Each number is 128 + 32 x the weight over its row's rms, rounded and kept within 0 to 255. Layers, rows and columns count from 0. Numbers have three digits each. The size before them is the row's rms in percent of the matrix's.

# down: layer 5 MLP down (transposed), 3072x768, rms 0.0355, rows 2154-2189, columns 384-575
# up: layer 5 MLP up, 3072x768, rms 0.0382, rows 2155-2190, columns 384-575
down2154 101:123057173113117153185132146103139105098167188097159084104137141144112120102106122119069112039124108120066157123149178112117129088087156159069184105123099080117077090148137100095062149105074110156120116106178120125151099123093132131205174149121082123153087124167089106083107061161162092118109125192077161141085142086124225125129140196122136139118197123102138094130115107131118126105124132142122170155138179171175130147109049064109140108147127140106183164158179097072119088146099178099160195106123183132078156155153128142047161130118165155094140095122111104150160148174104115137
up2155 101:133128081049100134089112153091139139102126128166143135131058147124172112145142156147107099075095073141169210113140128141042143104087131163156161188107080092071112079098159100135111088151143081128121138145124126128116063145054157146123147159153147136145151150149211115137167120168104153141114105115132119128110101110112118128115112121179127094186125092161115107154090187131099155159126201133150138163148173083080078123080145143195105175127141154124102099182105124152119148123134108132139108131143081121148150119136103085137157184079140142096107167117157153097118072113074091094
down2155 097:117192109121123158169117113046144143112146132131083117156144137093138098205187140115125210172104099112168121148185122120140120154152080170104105157122143129100228158161130142137092158120071136082094147075127126165144094121166130175161138070118090137172174107082145102140136197080149183192101156108099115145119076098078135094138151160164170089141103133149137167058158127159143166111110142162129213103111122125125101196127060131091146087092164133067115125165085133142152165129128163150130154172132168159128091090132116110115159150102076115126094141121072170180057084069095111061
up2156 133:080078105117117142122140095221101119153081124135144120117171129107158137135072151162089136106160140181107176074130036111102032170131145114118118047111180095114122161102187077099172101095089166139130076117155070162097128144108091112162095101144134088124078086139107186137134112161136104105087120121100121098163114109167101106145156145094139136214095137154133078154091142071159139125115162092151071167170151163104154108164144143159098125093128176144141101138150104143091082092142044167160148222143116139134153137175157162096092113178140148145131117145152152144131140102134103169
down2156 145:140137085124143146102086161170167141139093086140100140086154127094163135164084104176126185093146177152085143115144118129135099181155161133123192051092155147139140126149201114112124103182128185143137110154101101128098131136050138145188087136158102057110117121099063162084139133143138106099154110167150112111164072147144146124143147146074099108111107119164145080128080128179133121137134104143114092140197141118111153137173104157136127119037108140184144099150160080111075088145132073132136101148115147163109112109183156159042162102179146118134141120166114134132117163184142076145
up2157 101:112179167128120125097099129102098133090121148068121109108158116133085148122102163090167115044139122129138071160168144080149140086093130094144064132118132110158169179151135112143126159162121130105106111126137096116198137122112142167114098142104114123108178153152137146084099068125115161109180159155148128132118141112045124145118180085152107125173104134070153106194150165104091160130076111172118106165156098031127189122129174153124092078115112123120141094142141184160153221062141138152132068144108095091055146136097212125163072145149081122175155139148132149157176155091152132217
down2157 099:100136156095068141062181176122151080169222176098128139137140149117172149121098122104108129197100201088032155175168125122205084052125161149219115115122114127167139166126139122098141092167121112111140152154156145108181130139142144112142135085152211104136138134160121135143149132033130136120158118089127182164128151108121074140123091118139148159100139172076117086085102194121112103084112155126157128125163143115098092135086145179144144154118108154111100125134107130066076193133127031123180136106138074116126147076076110182141173160109139117126141089112113109069081162189135158073
up2158 109:105150141143083137145140113197151129143114132082189113134115208095125128168105152080109112058128159172123123111128120064074160123125144097152124151154106087133129130131074145115155132126113094155097106142127125131066169137127133100102103163175151151112104173114136080149066136101156162089058136139117113080094135166138106130121074154143145166146141085102129106055109132105193123124074106122166114152123077202203148051143166161113119131041133114103110126121157169119152108072114133172105164170142136173149124177130130078185122187127102175111163173152134130076088151150161104176
down2158 108:071152148131105176151146133080123114147093154079155099099188094142141120091157110091108068066106147136166153084163081083069108125166127101094099147119109092070095084138108130161134085141127148126137120176097100121150129192220134130091116139124175111114129112124174123143143108111151170081089107151164155120173127159135155148085063115137148099168070129184033068098113115107156137153137128129089091124095067135110131168142070046184071106188121079182113108161161189142096141127118128112149163166170147139104136158117143152130114130147144107107090160084112157192112091162129177164
up2159 104:109125105132115095080169148103149148107081148107160127148158145131155152157145154148129109121115144153095093133159133088054158155114112068138117100135114152149101211166172050099112103164135155170102162145189077159117143119089101112098054145170139081136127133120124152181102087117085188136127158156157101130073134128133120125159133149094130100152106098139100105168083133078177140130108146168118161151136126143113110086121073100178108168155127108104101104104161129121124142168151174154127181153156084126119129179157170133120113100134064079172144067123111081128120142159127093131
down2159 106:109123233127147134059123076174121103139095113156096134163102179085155123160114174134116069083179089159156075089135102156137141087116170110115146093113142119131160168061104149130141167145144172123124122110157101143174121085131101197170120136144153123146140170089101138169089115113113120125125133173167132140104121174092168097111120077122136135174162168096136121042114125172135140062108147112157166161104177126148143162120143167127076104062044119056160155091112129093087143119123095128138135122106152157089108157158135116185084075174096137172145179133133104121124062171108108131
up2160 104:088103133179135151092145077115074082088135148136135077162145126141082116168124138100158064108130169163105113129133194114151139114164183116142124128188187164108141172163160203149103153117099139081125138135188108082123138139119193085152182044123190088123090157078115111098109093115191119150103156161089140122123109111117076107107165145097186157118116135117129154136109137113187146123067129170065164190137119081156174077147141122118084104123150161154154139155130112093136155103142183084141095161130118143156157110102141108171134195118104143127124129132049205047183080132209104198
down2160 100:149105059140065143115146182151101151146132165146121125135119108146152147100058124124084190108167112105105142157147134164130168088114096131161115218076130151088142081133061127128110099155118115141140069097067112092091149127135104110091169145110111058157129146121127114124107133194149115105139032126125170174160191173107137127139126143142154105123086112079182124151117126140119112129154135150076185135046138089138183102120123162160200165114136142135142134080197128137110178114146156158114085094153133157164076108095156048115105118176091175173125104163136162209118220139089051150
up2161 094:089161088139130096177121082147177087146147133090102133133084120120164140146094085111123100178124174186099094150109112139133129111115169166080085077120091179138098118155125125112198116093085194165153093146113109102190063187149149093160195072108074083130077147154125180092108083162135107166155116077154120098108070070075126184139137079146185134166123121140144088040135094131188141167094163105132155108131111140118164123088148119127133128109139160182118186136117068127153175136112124091140079146096189147084167119154174166133123176104097113229124188124195156102145114113150117158
down2161 089:151105085088142124107097117086103172108156091142135118123110139105119103148164170131169125084137112100117109129124132109101145112172105200080175078118147118112162075144155068102183148126114139128159120112188137128140076098145125140133093229082161095151113141145154137107138116104083183062065132192127149103144158169139141142127155136092099123114138070070133164101091111151111114138160159105098153075141119160121119143121098199129097097136114115161112098188101121156161096219123134129070148158175094151158124160133119123119080133153140151105093165075086024143191173094149129073
up2162 105:091155178088163165126130090101076126160114111157142142127141116185094121125105157122130087128118184081109135139161133091153128153160093120130092081174090056037154129102161107117098131134101123154102170148122140126108109118070140148123105086124101173117099079088133189190105142129109164119125124125115125119192120107066131146100103100130084172206103149161104191143127135126143141127097148120125138134146095178112113150120122133089110144097074121220179114132100108074131176064075088178125078152093142155142114055149155134142159208163105117141143133149094091121107107093145150083
down2162 102:111084113147057134096151150136190130133128124112108156115119199133160162200105140118176100087163097128109061086102124089099123132137129145100113162174127093157081123111149132159157116115142094144164173168121143126132111182087169166102150113124149060073145121127144153118096115150119183113092140186115139124163178166156112063121143131107106104134152117169156091094126109076106126128151154233064103128189123119165141120123090139150168140096160164110098068169228157164130156104109174136124131140112182110122106079102069149087155126067149066124091189142099166136073165102087130123
up2163 101:147103141137129095137110133176136063069123094125110124093125144134131139118178177099109110145123115076096157194131155135078197150112085149143111103140129126054163137124131166156130125071125108105158131141143117076132104116172155131092093129124079181094133063126114176159159149103125148108153097075080110129140117139147087175157167098131082108166137121150127121086131118128101170142135156115143175115117104121070075133079161126177097138140131191140107103140143105129107160071130081083113101152173165153080125145135125171101127128175117146125146120098089141180087140160076155065
down2163 099:154075059147116141132124092118140191173154160126140090102130110044123138155106154076170140137158147116179111134150144109144150154114143055132157121171183147084138156140102118119101140149140115138138169148081148133181089145129113130172146140165088172090104188116139139121134118135161163110128153098195093096109085181151093160154113153155094081150139152121074096168102148127102106169166175122088123141116162117138095095171154145114140152090115139176130131133213097137059172186111108098121126125100139159153109156109156129151142112147174097096132174092163146134131122115123121131
up2164 097:082159124108146110151081097144139135173110085103068162170126136175117111126117151107097144124217107112111122145157125091040124159123118073144135085186100109105153127156114136099139167093127130123132144161157175112149100189117116115108173136096091166119089136196157144150103137155086152103071142146116076201152141125135100202116118099149095102197084135109119103130146165127112123121119106182137095120150107161142091143099131158105148185108166099165112106081089150136121185170111056105101121021159129114096123169155140071108134129158161144081105077154161115110088108110096129177
down2164 090:107103077120112128102083138135118172148101195138100134116157117117046173090146141103146111098136167202162121171144113160183157114123139108119116163161103127170088136094165063117155099121144161060124148088119148106116156162056119179139166142110086154062144167143150085168124116093137109132157124137092116096127135090159121068130161155137130095092096124174118108127068152086147065179115125185163118096105103155117241137096121133136166133118119107135113131132162133135118153171149117158159175109093157146115087131114124067124162126137136115145052082192119166136122150125113130093
up2165 100:133158052169142135130104130132159139084100173120114093115137116116110158137140130132136119115067149119162135193146126146111134138108115124170113077064211117127147105184156100158144135160145127143107085122147132217106144095099119139149158083149124134098117065116072146136125144090214140120113081185064128103063151116122055163151092091076135171124091161114116163122116122116154146102108135112151117143117155143095072097128141124132122120054143092126137178103154122145121163121115120106043085115082157149084125181098126160187107142182122125142128132063144139115087122139174097115
down2165 102:107147108154068093096163093130078069142122130158115089091103131108105154083197107151112149133138062095130088109056123102118091109098125110117124195139137097162088069134159166113134102133145175075148104146138102190100102110138207084101155139096119152138149126112142124089149113124139087084116114125144180095151134096122106080169100143094112094134183123105108156088164151145110148139121096152105140090136155183123140168169116149134131205144132121107141158187151128141068121148098104105135159184086113132068107149150134119098154098143121098146064091140164069167120126118135148112
up2166 092:088158087106180085153108142194115074132168151121113103100067124048163163098082112066115104141170126148194134134114135138069040131176097138109122115129071156130151085103147151086158146139117151118137147210131131112074087127155140165106124103069104163115090123113161132137152155132139154069145143085152112131137154099125129115100123135141080158125127179139147109098091156140139135097116138076110139133137144163104110132155132164129121111153120093133141088168089135136066149133085119143101116137176077074136138115093148081074065202166112080120129119203116123183112103126135062116
down2166 090:125110130135100151115110093115143143085126063089164144152185116158098117186180149069181103091184161178069074160106129156100086136118100148105164135144210099147116128156174096099139134104113134133166090112153148087062156184187126099179134098086171130146193158113100157064121087121152113142159105139146167116113120135137153173177143190117184098091141166099127143151141042104141113090109126140079128130096104137080087113088165187149128107147206132143094124119114108062138147099105161115163154133095149168143134131142085167089098086137125162087109135129152099113173144097148131165
up2167 099:142101084121126092126121137173166122129148076061129164130120166176172097124100143122201071158139116124132067153093087109119138147088111175172106166089109098166124119087087175143117135100177144140132164112123163137114107124062036165133115122114142111108117040124161127140122116184128118145157173181098169145120110135076088128168142139100082122108097154095091158132199144116170113142180153096148132177107102108147066103122134118118102045115102110206155097160100130107117103129157144115186147131132108116150206130113108071150126174163151136073119169140096161091210117180109129119
down2167 101:119159126138155142118112103138045119142142142125067082124086092121127148164117104102102165115135094142090069083134189148104114119155144088117170116140123114131124138149164091125152106096099133138137116136155084119115151107190181152131142182114116149131083217128079172159132118164122134120126113101180080149148149090161122121136112112171099096094186134099135104100130084150100142138151136158115165129138129170097171102123134129116162128108115162057173213124137134100174127156066078089092170113147135157036085109111154122147155116105161131199188129125176081126098097059155191143
up2168 105:100095181159151098172103121175106127210115148156150146138139113106124077157098177082168154139114090113100098117110153161088130139112150092088140113169135144091141157123047124091118139061123169161147160108165172149135094067139170098167151114107124157159157180133120183127177134074095083079104086135104044115122177085103098176190147117117139128103150132116122076122098159119154132074174129112167157074156135144069153130180162176161085191134077108166188123048163117077158143123124158091117142139207125113092156125108101178134156086149120105127132055128048150170106206125168084094
down2168 104:157192096151188162094085088134140103130146169099111118081086142130096172142103155115133127153114142150097142152084188133173134149122165145205135091114108142183141100104187149111126158096160140140114144130152124103120147081156135144094135112098089150127172160129141136150157161122198144113139107106149101135117068094079160100125168154182180114113133099173131156160123140126090109098117143089082085147063174183174142110107170158158180132151113105168202140113153127103134146069140053148109169141117137107138175131099133092104152197077116082084115124103125094165121122109163125134
up2169 104:122172130138153199111117126132165082161105135147130165175041144107107103190120117089186106093099109140133108139128143133153109155122126119147152114126163179112187133180144129126168112073107111168117163105119115057096141082057182130150197131114151121121135086150069158093152080143157106197110120123130149084152080157094157202148144168087110145120168151068109127085132144122131131100114143104106112124117099151177154086096122152119115182103140148219128110122117114129144067040130160098160183152099180104109143124164104090120089117138149157085190122145116164153067140093146118064
down2169 112:093098133092111156120154168151091122114140154090106118116124103164098104173089107102139158153158151141086190144127108144096124113085154143169085132127138103124118074107063132155126102062098062095133114132142120161108131121129136158083115113123100089222150172094145143149157115141102080207163084146106155111124108099130069151114150115114110086070136108081130118128128176158116137086113125135100130072122117103145126080104172154138102122144122104149138133132117178132131090194142133100152136164177132099141177155170170119140136181150113120111155146192129022157214148144128165095
up2170 094:092142096101067101132143133156114070114141135079076090114116185158130164101024189127121063106118095163111156140115154119138162148071111159155064116114172095150138112086105127126145148115105168156133179074131145129184150099092053132136088187114120142168135107113169112159127110164143138107156111113144151138195165141122115141157151107137035137135149150109094064114142162091181132114077155160146164161181178096170071165119095113059087123139121082200076136102125125095126114171115156143079140125110114121064141039122097181068131181177192110158174119063130101146106111071153197124
down2170 095:143134126076115133102074153110133104102093122091042114107128104128099132116095047144111135210150128129168184116178121110105100113159118113147173100182119185110114148157114153099054148114105115180101137111118151146082080111091143082165154126129124098106133152152069138098087166154110069154164122091141056130146110131084082121193158112088103134093131135156105142153155110140085151110155075163127117124067131160126053168148148186131198150128123202121097187144113133137101169108119162128089153121081114136138152126120105130142067128170159100081118112090151188162174155091076104129
up2171 102:145175145139101095176156105142119138102237154080142153170088144149142104101104136122100106120149110105145147080122077116066139214132132116144145100062054129150169132130095157159138145087159131134090142119163105147175104100155105118159110161167170119135115137107125172099091167154088121145114129152073093129101150117120178133131183140123076148138136111110121144108147108072169153124141135147173120047163123076138109119125129089112103176122149111092099058092208176151128137095128160107049131185109086088115153157120134148052126147113103095163152147112137133138143113123111100108
down2171 100:165159118135103154108129094139130155162116152097087098176088083101120049103113075077166150234219097132135150098124119117151105160138117121096115135074147105171135136120107093110112151156112095157144125116122188065161155141167122154145155103172116186111158118091166090099103168110114145132056122086160114088121100161054166152099148137113081112090104194129151142125075121173098099142144154145119067121099198168059121122173103137152159146132094133173112114134143070116205123139116114088151144154135061141107140172062113128089094141124133113059095120063144183138113113092156164120
up2172 091:147107113177103177158095151150077107160134118138111183156141184127130090134157055206160095148150158107195122137136099122132071116101166169125145135111163094136153124153136135087112130183093099172155130083125116144100156120135091129147135094085181131123144077131142133147148152134103117107119116156120121141119085042068081140138077074121129152144181104111139074096140140172149108154112153154092133151144155087098105158137123181164125220101177122156166102095146095122151124167194119108098090149103123136111174143160102117156061174136156134130135113108114137141085157139141111131
down2172 095:148143165093078131150075146139167097117139159120164109167125130132134170127156161166071145139180128176148146157139099131135078152157122113085151114101092111111107158134095150136114117121199146144138131137152108055083072148163171154151101158148124140109147195159103139121132154078143143120084136140107161139093155134152197085083143136163138081124147117137113151186138242123129138103134141101119121164126124147161142115107104077193141065203163128143170108159127143132123119060150123139141175145135059143188095119096132092127138134130117100155168122057196133118185218065149134137
up2173 105:083157078175087106111184123169160128209088159124130182160125163129143109163102148129141099116146140142105093077143149148124159115136201144159150128121164077141091202080075099122121161075086086126140208133179105129117159163112131125119165152055090098059003180159207142155093129118086107156034132113113108152131128150134086158128172093172116133091096053091090139112098128110142189086142117167181098184180146117108168112087141153115085089142133173103176050131130107103135111157183146104140127115152098135115134159148135090087134165153132107194161142079133140094179118121101100137
down2173 101:103225144113108101079119118097127137145154157128136104138144133136111155183114113121107115090137164081112122066094110128099134140165131121083155155116130066110146133130144174067056127134090110089142092125110149188160147142159205116147156134140095124141089140132138114126127157141180153141138130190160095136099177161114101089104160094124138177098134133129125140141092056089092140149110157145148123105134104195126138180167151101111114111145191130142157116168143087077116093196105110119164233122135165130187167187178138157136149174143125128138072104098184103149163119133141048118
up2174 100:155099158152142131083049126073148148152130153101122141113112148179053140144145117109066063144134121137132138123109115039117102173152165149171129117142105185064121185101134134127150140130144141145077099098143077121188168183076134118136101137082124136104072140168124186154079154158177169115162163142186180054124139131110121154195120115112087193196129144061149108072136090148145141131105186133160105136188152124117094107128108142159110126072087102159148139152131124056107147146101181113025108118105139169140135189171080107093151104086127138159161117114117137058074136098179135125
down2174 102:157177130090134161137135081145129173134158122126147131063161078118141119124086093120129098163132177104127125119081071112104189126148159149151114115166099170107148148168120129088120126139072082161095104059134125110161142069164108175138158149138150117098083112149134116151107167138124142123099095110169143069064164061097142061126137108135070140155136124208169106119134092189178063128153163118092095132158123158187142114080113109084129109135111100138194066136170149158193127092065147186106153140118113107149102068091124103166079091170027094146170121062160104156124085172155169157
up2175 107:149148100119124132224218092159130155174106151167073077113090124128146101124150054186119082029126094100158150135138095051132082102110130099143110131160090101156121180144151118065144132149125092107117137091107105180134120189138093125156122097103179130144098177079149138122104117144145146134136157181064098075172110096168077159100086134114119114130108157106116152175157155127135118084129080189145133160120153137098123100126059156081101110079096140136128123089170101125169126159159126148141106124106103156134140126174124055129126157137072122145151162141128103154181083092141175092
down2175 111:141124112129177115169136070154127143151119146119136140087127135093089112149046123182140090157154107105165089149097133102137156136096163191172113117086065184079156173155105114168143105159185057151148147148157146187135136077136150179116178135134051096113164098094114111163109123125112184156109116110084158160173094125121060168166107204098152098173123148113192122111134083090192122116099087114159103126155130062128114120137096089133157127088118159137140102168124127097077072124073121169153130123126149081163166067116106069171058160132169097158122133159079147132152100139088151144
up2176 098:131184093154154126115138102154121155111158137152133120171148110153140158174070122106097164136108142185102091083103152055135137127119141118136142161123184161158130118092115119166123113130126134160086119130179131139104170106139152123167130108140151134123179183114078140112056172083151145177074105150115085179146127167171107144120152083095139091147112064117148099102145081055139131116100068183109163124128105078163157106140135113124093111112155109108108148112139200108162176131125083138055095108123150136092100145116131146141117115114126144120162091131100084122143128139118137087
down2176 098:146127103132179131069087056154130068152125132142134111113130138118071108151170120221167134166164111110140094199121091163119094188149145140122114106140123110127147140140146090150131158161167125130094099136123153090178152112065150094105130130154107119108116117126190115126140120139130133142165146195198145098076061111123068110123174139119036150170149170121113132115144074148105131125099245114106103062056151113131185101127095151084165095125133101141159099168171095079131125176158092122182141158153098068142151130125072110130084186136171125136143147126116162161105199119128118113
up2177 108:119109101125151150091124127114050142150111132136138112181082156117094134136021079125076130104130148087103093139141085144127047186121115086110149129117118134151101106138134130105145084101120096118099093098117071091133094219120142146133106132116049121060062114121097160139112160135107169102117099140082145179141147136097109121162145059054075087188115139127146078149139166138173158133135140109130135126134169122184128086120148110123145120137124160141094105201102121105109140137169142143139129078142105157143110144132160121095086161172154155155154169168148120157221142079171115116
down2177 106:125124173139119148136182210112092143115137110141144130146113124118139142138121135145176145175139057080160127154110094093113141190156109163112106086165117139077106104190105082119142137145080103158117138069145154075172147118072100139165103188112099161105150085143047145193152129105152146144157129079102111172155087142142115166145139121138129103088138120192197095115181205141121163137159156143146097152168101197173131133127122151103110077122167183102123138162154122182142154118182120202155120139069059171127137132152113117166150113115170079089143124158147108120129190100100091105
up2178 098:146141071102118105112109101100201095139121154116106139145101168098062130155113119126102149138146122108144152112188117167117067136169155103129146129108197177149071111058198104140147143078128134141063108086150089096108121090161127138134138171099104161121178142126174155151148167054074148118099127178123108131109169077178089145148172129106097167181099096055108131128137121070169104124098149181143140137189090091150127135105158107093082145125145102147102106123121145126065135144164110150153101119091112144172128121103095128156164132151113113145154111106148147101197078082158141181
down2178 100:087171122093129148176118101149211177104189132132143147104157126101081103105088182160094098134095103115088096108149127171155128137145120150156155076104183155120153141129111171115118117121116109096142110115142145131090143159079107104095130174172110123102145146116153139112158114159129151115135081170105106132124112154134123148145139115134130074098155158152179113131191081083145116135119126114148163096168092187142136179042167210135126154130113204111136129163091087078104186142137084153086118100079093120162068183145166218115118149125124177080119166190164149127151087087174090144
up2179 093:116142039122140093141080150105164119125151128091115144108074194141119167126098162137116102146151169169149160163127130146096097128132149183201137113091098134147105121132157107098137150109066206107130162152148108080181127117148060120182151095132155166132123166137138142156105119155178069127090154187082142117093108148156119162116133078134085110151151135124149117098130152086109131073161127107141102111120133161153098140162135049156121160144107147125119102128153143098111161114105173162124157191107117117107147134180124137109097121144177067111116139078154118148145087103091109174
down2179 096:163120107137154177116141095150165171124130130144167130136192125107122186152137168112114150123130132114097186101123116140069062146114095144136186180126158094114119119124128055133137134140205138140108058123080108163099076102120108072144115078149137106138099134178149110181147112147113092129158198166105165128076149133115133096141188153148107170083112152146134134082125162097109102127145094164076157112136152094050124157142141138132115122162064126124126163130178101098140141096113069077163146134189193088129176163121105099107118103114108098108143099102089127127161154113214134149
up2180 109:115099170118101092061137142106110104119168161095120167092179148239111063124129148046076129099215190113131176154153087104169106133164138095172146136135120108172124119089094116131119108087155085140162131110144146131088085121068127075183066149100138112083097171112159091139094145148193171071140128154132155134151176155109104198140209114149055107186177163090135160152089191106115185161141146146138079105128105137089148129209098076123106111069145126064100090133117142138139124109071184082148126097121069119114194169184106086127125182155129116101146127095107085119137145143112118150
down2180 101:126125156088136165105130105065164134108165195100170188122126144129109150143140134089133123115135163160152098144123127165101151136171112081141079137175122131160083106093151107175163139143122175115111130160142123117136097141162142111132108134188143130133131154176113174147140163120166129192141124195123181087116085128112104168139095223172122176079123146128069126095107051082135122124110154176128109152179216117115145082115091132079129165144120109187179138074102105138132088154180106124196126083145148135185148153133169091158100172149148092136061157214161087168113104048144114119
up2181 099:104122153117099126118138140118111123141097128142156102095155075144144127168089113097139113124104181173089159129102118140099089119066141092121147086136131098173137138131107082162133063055159112133163131197191107149136138180125132185041160124112140142139161135100125196094163114115183101135115148158143130125179128118187138174181138086155179143160167145170064143130159122118115114150120122114175115136153083047153158122152177117105101099088123112140155126139144081202130167073109138149120154156123116160086110095092146147092135103135060080134121148112165105126090018114139170146
down2181 096:139151131134145131153161133173126137141148159162152112086122149142099086145133131164125119174095091110164146148113066179099086126108087194121106128101136155108156138201122132090179219164196090124140111103166133108116134139128149132193139092101127073105089134098132115178166116086145138159138119162174188109146083122109097096144118113135073090083178154162090138133117166173145073086095189156054144128197144132127096179046120125101116107201129146158120059155145148150120100160126113154188146101128160119197117150102106082132103151146137147116081161114112109228126111143136158131
up2182 096:107192178129094194131148112087073067115147164140147149184123115115071071144148141128157076100110127176144077104127117151154158166130136109058079102108117149150199159122176074116105131082097144149166145115126104085146149150137131057141136152168148145092163181165174139146152138131108112117125151078166090098142161116093123115099166155085127071109218154126134155156131132143140150112100142126148100121186138079152093088064157124154141118085136124131113110127165171132146151074170066100103109187157086094095145113173062172112153105131115109145116174142174152086130132140136163077
down2182 104:158065096155106153105165122118144110123100146128134193072153134168160122094161151105132162138120114114125103128121131134133132087137102191114133115127080104116163121129113091179117119169117158110115125150151189115173099135124132166142090138121127144106128112095165145104085146088072110147073127211114112112159087082124141085121102165126080080150189102160142162155115136103140145160127135152120159078111136110087162052114094109157137129158133126057117100062106148070117104140137175189072131125083183124126153148171156152151168119144130183142164139164097135108143137163192113154
up2183 102:122149178102160053106119166149091133112138110113114066118145156154090119117099136147143088118111198154120185126196114128124118130118111176159058084139043075107128124102118182106114161113043120160129107185189214125162100175082147118122107144156106164127123144163169116183170144115115117156153123072145153161202185034151072135173105087149093104118184125156105076125142135142102154229114156133150143205174110110156082141089143123118116111112104126114161117146162121117167115148091182155086133115103126103146139122103085104134115098154123098118150092080150133127132133142154111183
down2183 098:106107099123117091144144124085152155106170096076123069109113092150164163078094128094155156111179086154170144169182157116120077177106140117129130099084194147152182140154119132145154082104147114103147163161104073175118146097107166161123154079134120119108149157110117136102086113146140122138107186128087106131191112151164173136131129050128138087129124130160173106152182095106202125070108133088112142096126155111152123078150179133151099174129067135111117114122110101057123123101102158089131109087109112145141180104122078114093129123149132178152093184146096134062161113124094196138
up2184 090:131097150186156145135122148170087131079186052142178196153124143158104103116095151165176155091128174143047162152086130122180071161143078134138082132139136108144162116124131118096158098107114136142089139177131128099127116109081128119205080169145168066160134147144138132139148155086151114160100145167138123119182107116109104110139097104141114056122095143164093104108111189140124113127105139118123122152154137135145158170172127121156075108134131101178049126174060111129113164106074142135118094099098155130156113153134118148092063095137151091136144156160095136218134110135129130102
down2184 091:162222113064147117168141110157159134112127168143154095095100143151144157131125188124092130190132140099170103184168122163121170118090200143087152111149123162082138129114096200118127136160124147106188140181119147183118157059142143131066144133159087172111151056096096146082149077144131094164136108131137086187050191127156107121092177077093101172106138116132175117115104087115119147085082090142111121165106136095092148100123133148106142131056172196120145143130163155136131115118177149130105152134148099117082167079122196118157104165103192162148132092085161140074135153098117080125
up2185 107:127123142180110132101074170141090132117114147105131117113148149123146094184082181086116169160110097123084092136115086126138118173157129170140128095108140145132142140113172169206161148121183150107155163094107116097117192166151090144173171080113147107161167180138117111180151124136128086109116117143134152140139099143127127170175145124064125141068146138061084116115104129053141145150125130135140151113127104170109150148126143104084134174062149155158131115149078238123157169139125138110132127143158107149097105159085156097081142139144150128165128103174107167168156148084105092137
down2185 100:140102108107116134099140195121177101140122136135087116167071116172126150110096137158107100166142128148102179068136150110090148108071131107114105131134127139153137152148147150171116108138117116095087128086124136152136148136099138051131183098099162125094171106104097146139101076086108176094180130155116124155120069105139191109102157120120122134133174132120131087091160167086150137114209162089140071128118089093147108157158119138152127126100118088126105138073117072108144155082055075123088114114126100154092053138115124137131083104176096111135094090120122160148171107169120139081
up2186 122:111144077116099096162097127115108109098094191109112121154135122127163153121144111118160107105098133150114095221111115125164156147062113119120074096105126127102142168163144105069121178049057157131127139170149119142124082189074112118150155123131143152141125158137173188146095129107130116155178113117136132157114160131106134219130183102119135065164191113135114183147140142156156227122143135136155127155119081149148213096094121188132114160129199196144103103114181091139078113116184108130156124075102112162133116127157118118092078118115089144117148112103181141099114102124133138115
down2186 102:153153111082119125095142130105141133075155132113139090149105098094166161127157134076134137135149148110097136220140129124168134184147161157088136131118123146130116107132156122098074195135132131178123127124088132176094125102131128132180094160171108169158153172127092162167111131123157162124100132192161127156090131133165101143108186100164135188180126129166097116102150107152169126145101104117080116141131129133152129123101124158071124103132138112175154143125184130140062092189148155128170151036121171122142204137145152146129144142196185112206108150181138099088141092134139138130
up2187 093:125123150113110139129163128160036121211159147171202192110120217134102099136061101100115099086118143168123080119080139115115159190101177151156123105171095106140172171139099137064155161074127097068129086116105153205099138116146125100165121151140125143110169163141074127159134038134103109160117124053085119123075084160081132122133176166147149128112130131136168161119161120138109151116067165156096074104148089171068118136102142177115152148152139117139215166059153165170114113113188181114135108119132145100109141153115134123109131197146052079113127072120153121089134116097120110151
down2187 092:095076161125156165093102087142157119105129120132172151160148118179143054116150130139096124125156134068055137126067115139159084117158073111082077170096127104058125134142098154174099114102105121207113163157131134093134061123103137107185112090132165090156156168090176152153108125118127153135116143191173152132138172134138129092085122073158148084140073143098150117118082104143116107131112080072128213080115152159112152103190154099096163126135105179138082120150149128149123145118177089098103095062162132149095155119134160133109118103112184078159143141110065173164095125089158160176
up2188 099:162109110128095040147149091173112157137100197143170096086160121163126097130120178116147100161131139143166139169097041126078145116158139155154090144170100133159117083171115140084132133139101122100154185154151167110102124068104124155109135090077091125143080014073099139112076077131142156123129167163035142120131145080180131107126150121095071094039124141107145122118171150149153151116160146108162141088151084126091132146132100138137165090132134094139154140133098166112163120100113119133125096112125107118160142197115128117092123137084133158094159111095081122072133109118080051171
down2188 102:147184108173141184137146148089108151137135123084117183103130091149061134111153105101172148191059098106108127108134172149095091167114175135151161114132068162109129125150124130124152154103138107117153130161097050168039082138088151146098183110158124103100136108139169111126147136071116180091128179113115155115069072173051180093097147159141124146089159134107171120141102111113124170119100110135102108087118083126185158140138091129204078210120122112119081063172132097144156126129116112121147090177142124136123110134173140158100106175119150132129181185096111114163157122112181140106
up2189 093:140133083150073102166138072144177106165159121110141093140073188043168156149119108155068129082173132170140145101178110160042106071096120122131126131139121124118117119140108172102133203152160066120199146052162130102118173121183112101111164145131130162126100162117206122125124130122091185104111094095093118167111179125153085140126114121124153051165165098165103103122136141188127184157089091117154073102160149122121097100107111131142069157053182124080144182085125120139120104180114113086149117127097131185152124087124142141135157173090097077081125151163101123096133104154136077192
down2189 095:095146181140160117135108133169127157147168150139113137156138127182099074153142138151147101089099113104166143180109156171124143104103159063169077149198117181097162131113140159128117153082122129152089127150121104142138193125105109136112073145131121188145184127120129113137090050147136040106061099119101182142111169147115124193076119140097110192194094097183124144098119162127146125152133059190098154143119044131088127147116091114075108071126120140162109140132132156096114127152127115159105098091154163135132124137119106163155114128164126108137132151119119154103076152070105075146
up2190 109:130133176161108116112126091145147157152090153153225122111072102119157135190137184091134136164150114185167125079193074066139097137113113118096166161122126128138128128115076111155154077114053146168119141169120158104152098149161156167141120063112124130109102148150148160194159156096121108134113071141178119150118124156152124155131182082172173067112156089141135190150098120117143169114085194163111082109128130111136188109133171137125098158103132160113126082161105165126137118111096147122162167090162149077164180165113143084107178103117100157130125144155117133192134063102151085095